Part of a small language model's weights.
Size: 8 layers, 6 heads of 32, MLP 640 GELU, vocabulary 1024, 2.37M parameters.
Each number is 500 + 25 x the weight over its row's rms, rounded and kept within 0 to 999. Layers, rows and columns count from 0. Numbers have three digits each. The size before them is the row's rms in percent of the matrix's.

# down: layer 4 MLP down (transposed), 640x128, rms 0.0849, rows 183-207, columns 0-127
# up: layer 4 MLP up, 640x128, rms 0.0902, rows 184-207, columns 0-127
down183 076:481457495471490547545465447515480540520514477453457484518477460528479506551511524523482471515510491486506516458493471520485532493498484514553524529491493550476483468539535466507521472527511515532519536505501490507507495512507451519532519486474469471518486515526521494505529507465515524457500483489485479464528528504533493482498518465514504509502507516501488477435488469498479509532505
up184 081:491501509513493488497490524474456480568429544503456507477524466513522488477472473479496498494526512508573486453487502515490462523535537508488500538469530523496514472536495481549535535476492504477535478495513528512494522501495517510502465497533486528479502505447499510490490462470497535498512517468483496492514511525492546489484474505514481462495506510484495540481547491525475470513528
down184 073:467492546476530499524459468503530496495551455476484566475505538487486484518532538487516517516535527497484496520476500482529524499487500495549536506525508501496519502481493517507477503439496465555495515461505459477530493544525469509495534491533511502520489506457497491499471512550454494508454484511486518498508476487485474469493494507524503500488508501545485451543488505473473481469495
up185 102:479504479517509451528524453513545454548470488506525516472490445488492522491538488517479478475526533520522538460499496498494496477519520524491488534482463459505502484491476463512523491519480520543495479480514476504552491522464538488575482491495518459500474489516499504511492486497497489481490534483510547498540464431523516513481510497528492483516509487493491508497506464502477498548474
down185 114:530519472511508507472550485470485475537483504494492479496464516473472479484510466488480500511503531522506478481526519537492468507514508489466459535544509522484509491552477496486505526519519502492497460505511508485487470500544530536558453524517506498455535502458572515505509485476518498480503490514541518524525479460529444490483509439487503478499492480500471511468506524498511528480543
up186 114:503497507489542478506513487486471522528503497467513472466490512470481507504502505487541556489478514513540486431525511491486481495491520534494511532483470470525461501500511471513589475459499516501513493542499528535498507517509513499471498495545563467508464509520504480477526509495520522478523497512497515510519503447491497512488453492511498512492480488535516529522468491487440467442514
down186 136:467507458464491509479489484534499529500517490512496526531484473507489502503536477530517517564512537517515501509506471493524504473525493505471485539485514457507488502560475519470475491479454542527465476517511516467491474549499465507550521505516479504528455476461562476533508509465550520502486467487536506509534499489531483478495471459472476494523501485503464516461500519512494505505487
up187 107:496546477478513510513490528563516506483514516493519517512530443476511536493491447533546462479494533470497525497474510475508472483488465500471472513530494501528486465505517466535526515450521485529497472534468498510503494499458505493515460513523474522501547527462471486505535524472497514555484518485494494538493501488500486471501519526528515441552491511465491519474523501489523461496505
down187 097:495494526547482498480505513474493486569511516460488500547511479464478521451532529489512517510520520475498474467537535491459486514507492528456513511533480501506470484517517479472466552464479512479503463454503539507500489482515529529516481463468479513464486521491502512508519498514488487499520526483533540492510472482516466461546478483538473502480485480524504545478517532506556507505526
up188 102:518468468489548501470470499560496518473444503497502495497509473497523543521510502512507549448502497519564480533507505515509502474522439494483484507495462500535492466466481464481477484496463490531496482481468460491506495534538536538520493542518508481485485524512503481486538468511538517519534508463491531520478464479478505498470479522517512521509519510534504513547511514502470486467496
down188 124:505539458516517543518490468502492514493496535502483507502498504483508515515442543538516497508518497511498513499518528478515509534525470515510507515521495502489519520471464466492458463505493477481498486493466448508454425552518515510525493505510521500477490526450492483441542469460555481486516494493509528545509428500490513530465511494518470525544489503512502498491516500490524518492499
up189 097:467532486509558507513440467532508512545479527507540512478468506497476498489526476519509514487485490515488525454472493527523481478518470535429470526487502474506478498505498469497535531487507530484519513482486466456510524538467553468491517497508515475489488493494527507480497508500513517496475498467489534505478489508504551554493517534507490500524496482534502476485435451485465493467492
down189 118:488563509512538501452478513470518501476458487504515483493471486522481492504483500512516518486495522463510522471542495496535458502499513496497468518518515486498490479489513551528502482516553580478516500512465477394498481491482479457512509532496509537503516494488517506499520492505485498513487501503488533517514523481472512502516494497537544505481478462534504526541479491482451499466524
up190 091:537519498482500463473496532514492449536504455515539511502497536486518508511550502515507476432450495485495457521510473538508480497478483494518464501507484487486496515490486482515492497491502539504501499512489473508511524544463541564510519524464511479505433496566494508456501519472511515477487512458474526547461475491494528518483498495533485518499480524514511508494528494499498507447486
down190 076:488529489477482517502485532515479511503501559523475531482510458494462512482490529506510507483473499459506503513491481510451507479537522523526509528513497501485465471519497485482487494498498459483528507493510516532505468495515512467516529406492511503491524526542493500503491482525472508441487481493506547466519482532514457507568532538517538519505520454446540498480496507493519521490503
up191 092:485520513517513436511495471495489474514470515540478499509461459509501534475500530500529536467493474518483486446527517441517441469527526510540493519540495490524481502497463499495510484482531520500467472534481488505518502506493474504535499483482530504491460504544500475482492486503512487526533484540474489494516498506478492521443484532507480533567556503487510514483468494506450507521497
down191 077:487466496461499494535502542543458516541482493469493534476533527511503502502507500518494498509507517507530470465529464530535479506505524488594477504524538487495469529494476495543513493509487519514544494536462472477521483475530472499546509498526506505487481450505471517514485475515501484517504508497511466492490493502498476458505439506490469492474499491469513544505467490529435505484490
up192 103:497480520502495512474492482501489555499507460507507484533493469515546497493465455479581515496479522494500532433503549484441483501488500497504513503505530493537486503479509514457513461457480547490498488482497508539513505509532509453502480506514496502512487515498547471526499516492543458483549505515455515491515524449490514501532463478507489509490544530518496504531484474522503486511521
down192 086:524531479494479499477487481522497544526476509530501478503505469516495524487507522553443536519506531489488503465510487526453466510464520492511479542477458495519512469499516519481504552525499518479495511543563516477529504496503480508542456496500523522514503529513511452481490518472503512452515523457455451518552490466510460501468513530496484491470499499506493486503482522454499528483497
up193 097:511501503494504499481489459495502514486454563504498496506491517493498501494470493478485507509495496498478525529509493512578484500500514540487498496517520507520496523489472494465480483526460527522514494463468446462510554496481559514509490512497521478464457502537494467479515507487566498457540498489519503502515477479520496537444528545500514485466528476483452504500476509464527516508549
down193 078:483479516426467521541518504506478524498497497499498490506560529535510561499493546482501504525490473491505516483440464479520510472501509482483530525517492476515489506493509514490458449492483489516467508497470520500501502513517484542500492530499513550513505492496532534468497514558484500497457480468528466522513526457532512538480505510499485491462451478479526474472519520465517519471472
up194 100:527505507480534479514507479489550473614517553457524510475497469500497487516498520515487512493478508521496482484467500502495548489487531500485523485516503489478492518471519476487511525535500521477529494480515497470500484499453546506492498522514511515485522511526480497499533485475476472500486494498465511503446516470492554507496500525520475445517521523488465489507485496464477515423484
down194 085:534483438513509485509445544548520522475511475488505522487529515452510492481482541533509477470509548514523512458540446500493505531496500477512468486513485506472496491526515476503472519511497480536494524458510512509466456523516543476490503491481532547510480493499534506483467497467487497487513490476510557486534486487491457513473466518512504535477543519540508466492534490524483499517502
up195 090:501498510527491505527463515471487478511471513458500456507510499465526484463507494554525506504536475552497468486456508501483486470481453489489507548468469551488519487498523525501502494485540513471515483537500493496497467530513484513534463507493482515507530486512485518494514499470541531542475501457472496538448456487495518494470509472535541520476497524516526539491487487537470512462537
down195 078:490492489471513488508486494471525504502543481514496538488519520532476528548521501478508507464473497494496463505474484527492509481490522502500584481494517462490470492493508471496448465529499537548476525463499460472508537454499525448484539536502450525520509524482473458519508547529483505505500473544490497469491526543490512503514487508491496478503509494468514503554475491492506524521476
up196 103:475500493544495486512480495515484513488542517459484504490512482530540480485484469512499499529508514502496524542499501443506493542503476507490510461486495514531486479499473531506494520502510468519528479426519495531517500504492513521525482512581463464479519500507483474481548576504496437493463507498469518544494526494471468465466485486480466526539472512498513497500506492531489479511491
down196 082:493524503452477507490493534448542529526456509504476484534471496507493554527466493517521519538452490528519484471497520476501485488507521482491506497529468469513481496513508455503497500503474506492454454519471512514515504526470499467509471452529516494482536513482496511470494474471453565538498523485509490491531521514547468496504518506516545489454506521503478536530499514464485527478531
up197 103:449535483551500488531476505509519509524509489488478428536483503524554568481496485531518517489481474509480515520512503504520509474507491511478465522483488549479465508456481497506478503534500513506532475496450542523536485519513510521470517540527471454452499511523520489493507504473517518495532515476475499530542454490502503527455474514506502504503512500505530485494459495492499463524468
down197 122:454479509515520520495512480523520520555494518469505491481493531494501489513459491534523503504498441449501502510487536502477452516486448510456485508496481516484511483448508524485470556513471530458479503449500480540483519489509536506524514496514512546518502488466518524506449488428513492517521510503524487502526520465506492513472494469514507499495493536496538450533499529509531508520520
up198 108:512494456490534511514510504515514481459490475478533465489496489510507559526462458456530509459492480489553490504469548490488503462524492503482467496543478503487504497500468495520523489517523503505497504561503525540497534501504526547491530531519492488478504542442482444521529511465499466507504489475451494501481541483477540507480500524522519522489502476459499510507513521492492469486543
down198 092:464513505460491490440455485507500494508498497527498528454490470516435515534506527494515501568505493489500524458471475531447497521520511500575540539483510499520502485512484491493507479472499487476490527511522494515514491559522485497542461549489489529488491560504497461485498505511518489506471469482486496526520498533509482513495532478460509506516485489491538501470512474512515473470507
up199 099:527574499494546466459447479499516526504503505523533464468432480502528524528482546470501542493514509500516531507542530482490472444504514528464501454505506515526453501495488494570521513525502509497503504463478484508522513479464485533506456513517507500487506518489499485500471492457489470498511511488500521500539478491495515509496507491514482519545549538499472495473513500503506503526490
down199 141:524503493499531500551451474511442505512464540498495486489520469471521521501487522525486485487497537469494485472503509536522503485534467506486468521504499501484500501549483491507507484511468500470509470518537540541506490475481520524532489516495554487496451565476498487480496504522498463444476511494520522490508460473496537502469464513484493543456482549466515506537510503543505499535498
up200 093:463489490477493461517466530474521500495533542520512525477483520483554555491497479529505496496499525489500501471447518471505539465530496509479481547503487464520492453502521498517511489421475501506533502468476496478487487505489526559510518525533509480460504493555489522506524513515525486431475516504484553514508469490501502509463498505464506499485483533520482504499474502498491486543495
down200 077:489512495517496489464512508499506480485537537504515496513517506551501543487500534498515522525519459475483482534486540494533482464462509516513484488493516516520483503456552517449504491497504503497509461472506476523464523559473488510502502496537508462532514462512514511491489442466494504495483488515508487469463500474436510521516482523459508522515473511525490502470533473572446511496531
up201 091:441495515506559439484493488519501491512517497502480501506507455510491501525482510489489508520489569545511515504521497504512502507528513506495496499487489434516486513491469500574527496516493521494491504459481494410487459531529514475488521550498510489526455512503481504498547487491514493490470529497477523539511505521519500522474484470499440522486487495527518530503476484529489488474513
down201 083:494524492508448482517493505519548527491516495492481520508516482500475498516485462539476455492521483485553538469504497480490524501495501487521540498467485526509508503466501500475475514468521518500541519510510529475487423501506521536503505513478515547450449514482471533515502460516534572481470504491514504532504499508505460494521507482477510534483478493500505446536467539489525526491532
up202 095:486533482493546513465526489517503466500504532524518482491498450486497528502462495500484477481505495520469498448464508461520500467573481502503465503514507520522451437492517471505502479487525486514491471489500513505530486531493549516496480493490525493514496554493509503521548532461501475506475588479506500521481482511537489489508496531528506457517498503488474498474477516515505539534535
down202 122:462500470513509497480500475542533492527500496543531481526486477500492479493545446564503509506475526540463515534494483494462500471509511525489499485520540518515484511513479467459499514505444467519479523468515478499513470517483543512509508504516489476477488551490524491542522516492541511468508555499480516519484447489471514508509480503510517513480503512450486499505438528540482512461493
up203 099:488511476541514516451487500556516523466480522487489488480485477527481485522531508495531498471454473527520477478465509481462481472523438495492479511496492485510488516508501505432479451498496487536502506523480482514483485539500497500513481524494522508488544494448515504466554500488531476533511523510524511565532521514522488502451466525546494501527521525475531542520502519504526492489486
down203 082:493485511530500503495442482522479522501471476531468507514502489508416448509508483510482488466456495528541498526504452528472492475473479474485464511505537513487535473484522502494499461520484466512507505511511527530481486516489479493487507535511483498524514467481561518471518500514510519534500477528473507493499517538524481497501481498532482540519531532486496538496511579550504524481486
up204 117:496476471473504509463506458520541468544536487472540472489486508477519519508510517491529518497506515527526506548453537479501503516489524518512515537522548486467475492460509470453501467470516488502527519489481512492493512507483466535482495551558477499511510520497485457451541521457485486479505499490506473485527506522475515476517481496531478501513557518460448484516499520503501487527537
down204 104:496497469460467463544495496473431531508460481485483505482510528512486467531515454481489516509505496500545505492524559500500500535508513516493472523442522535494472480563526527505501507504521462493474500483481478504459480507457515525531511520506508503475513525506522506515492473523497527518497489542486462512503472486490483484470479493513467523482463460521501519489485528517544571492479
up205 111:497494482492512501495532437512554438521512518481497485540498533501505510517492500506482511496485528512512506490498512499531512459485493510475510492501528539537481497479458422492498520475522508507500442480438467510502472503456505522517460547505467461488508550524510477493505500512495476519483524506482535481505456508518505531528492503536518434502542515498483496520485537518480500523480
down205 131:521475521481521529515484500493519513490493475546475472511514503471513470505490525531477517504494537534505499509472506501520494498474555516466497463475538466466497498485470469468546491503463514497491467514518543519522466528517526541482456495489485507531500486510501554465445507501501465523484545498484489500491515534533527502518501528511488479483487481454511525516515428524505463501435
up206 094:477503488473494509484519469518497502552505534457507510524500485464513522481519460487482496471468458504476511522525489500503491465515512521517497464455575492512519498508493470443502515487523521527525496451510477505544483498454508475500472502534497503473536528480498482516491512444508526484485570510524524531544494461534482490531496540504496443504508521483489506515486491465521523510481
down206 082:479496489521462485475498497504490497520490519492538453463479506536496472507494472500473535498498436486521552512533524454490476471499501497452468511479483505507494504493562487475555493528514515479479492526491546517538523454507522477495488453542506469521489484467541525473563495500501493508550506486494523501503471497495479505505510510512486500523548498537483497492532468461536488520517
up207 099:464479493494512481500476496523517510514491501523485512511532444492546517491474486496514509478490478497531509503461501493520500474526499471494489525515552543486477514480468491527496476500486517515482511471485478452522501504501542530497515554477512492457439506511544485503525477511557478439497482543485482479563453483494525520470492485483482522495553510503493500526514452553513497524487
down207 082:497482520471541491536481556509531515490522469479486516515571505493503496462472480497518528521561505543496477533525457504524523498521513489487481523492501488497515501476508508501536508481459509496534496491537453526513502485505532531476496490485512466509487551484510464463487524492518514508470513506467457501484463509490481474512445530433508525455503507529520483516484497471487498495451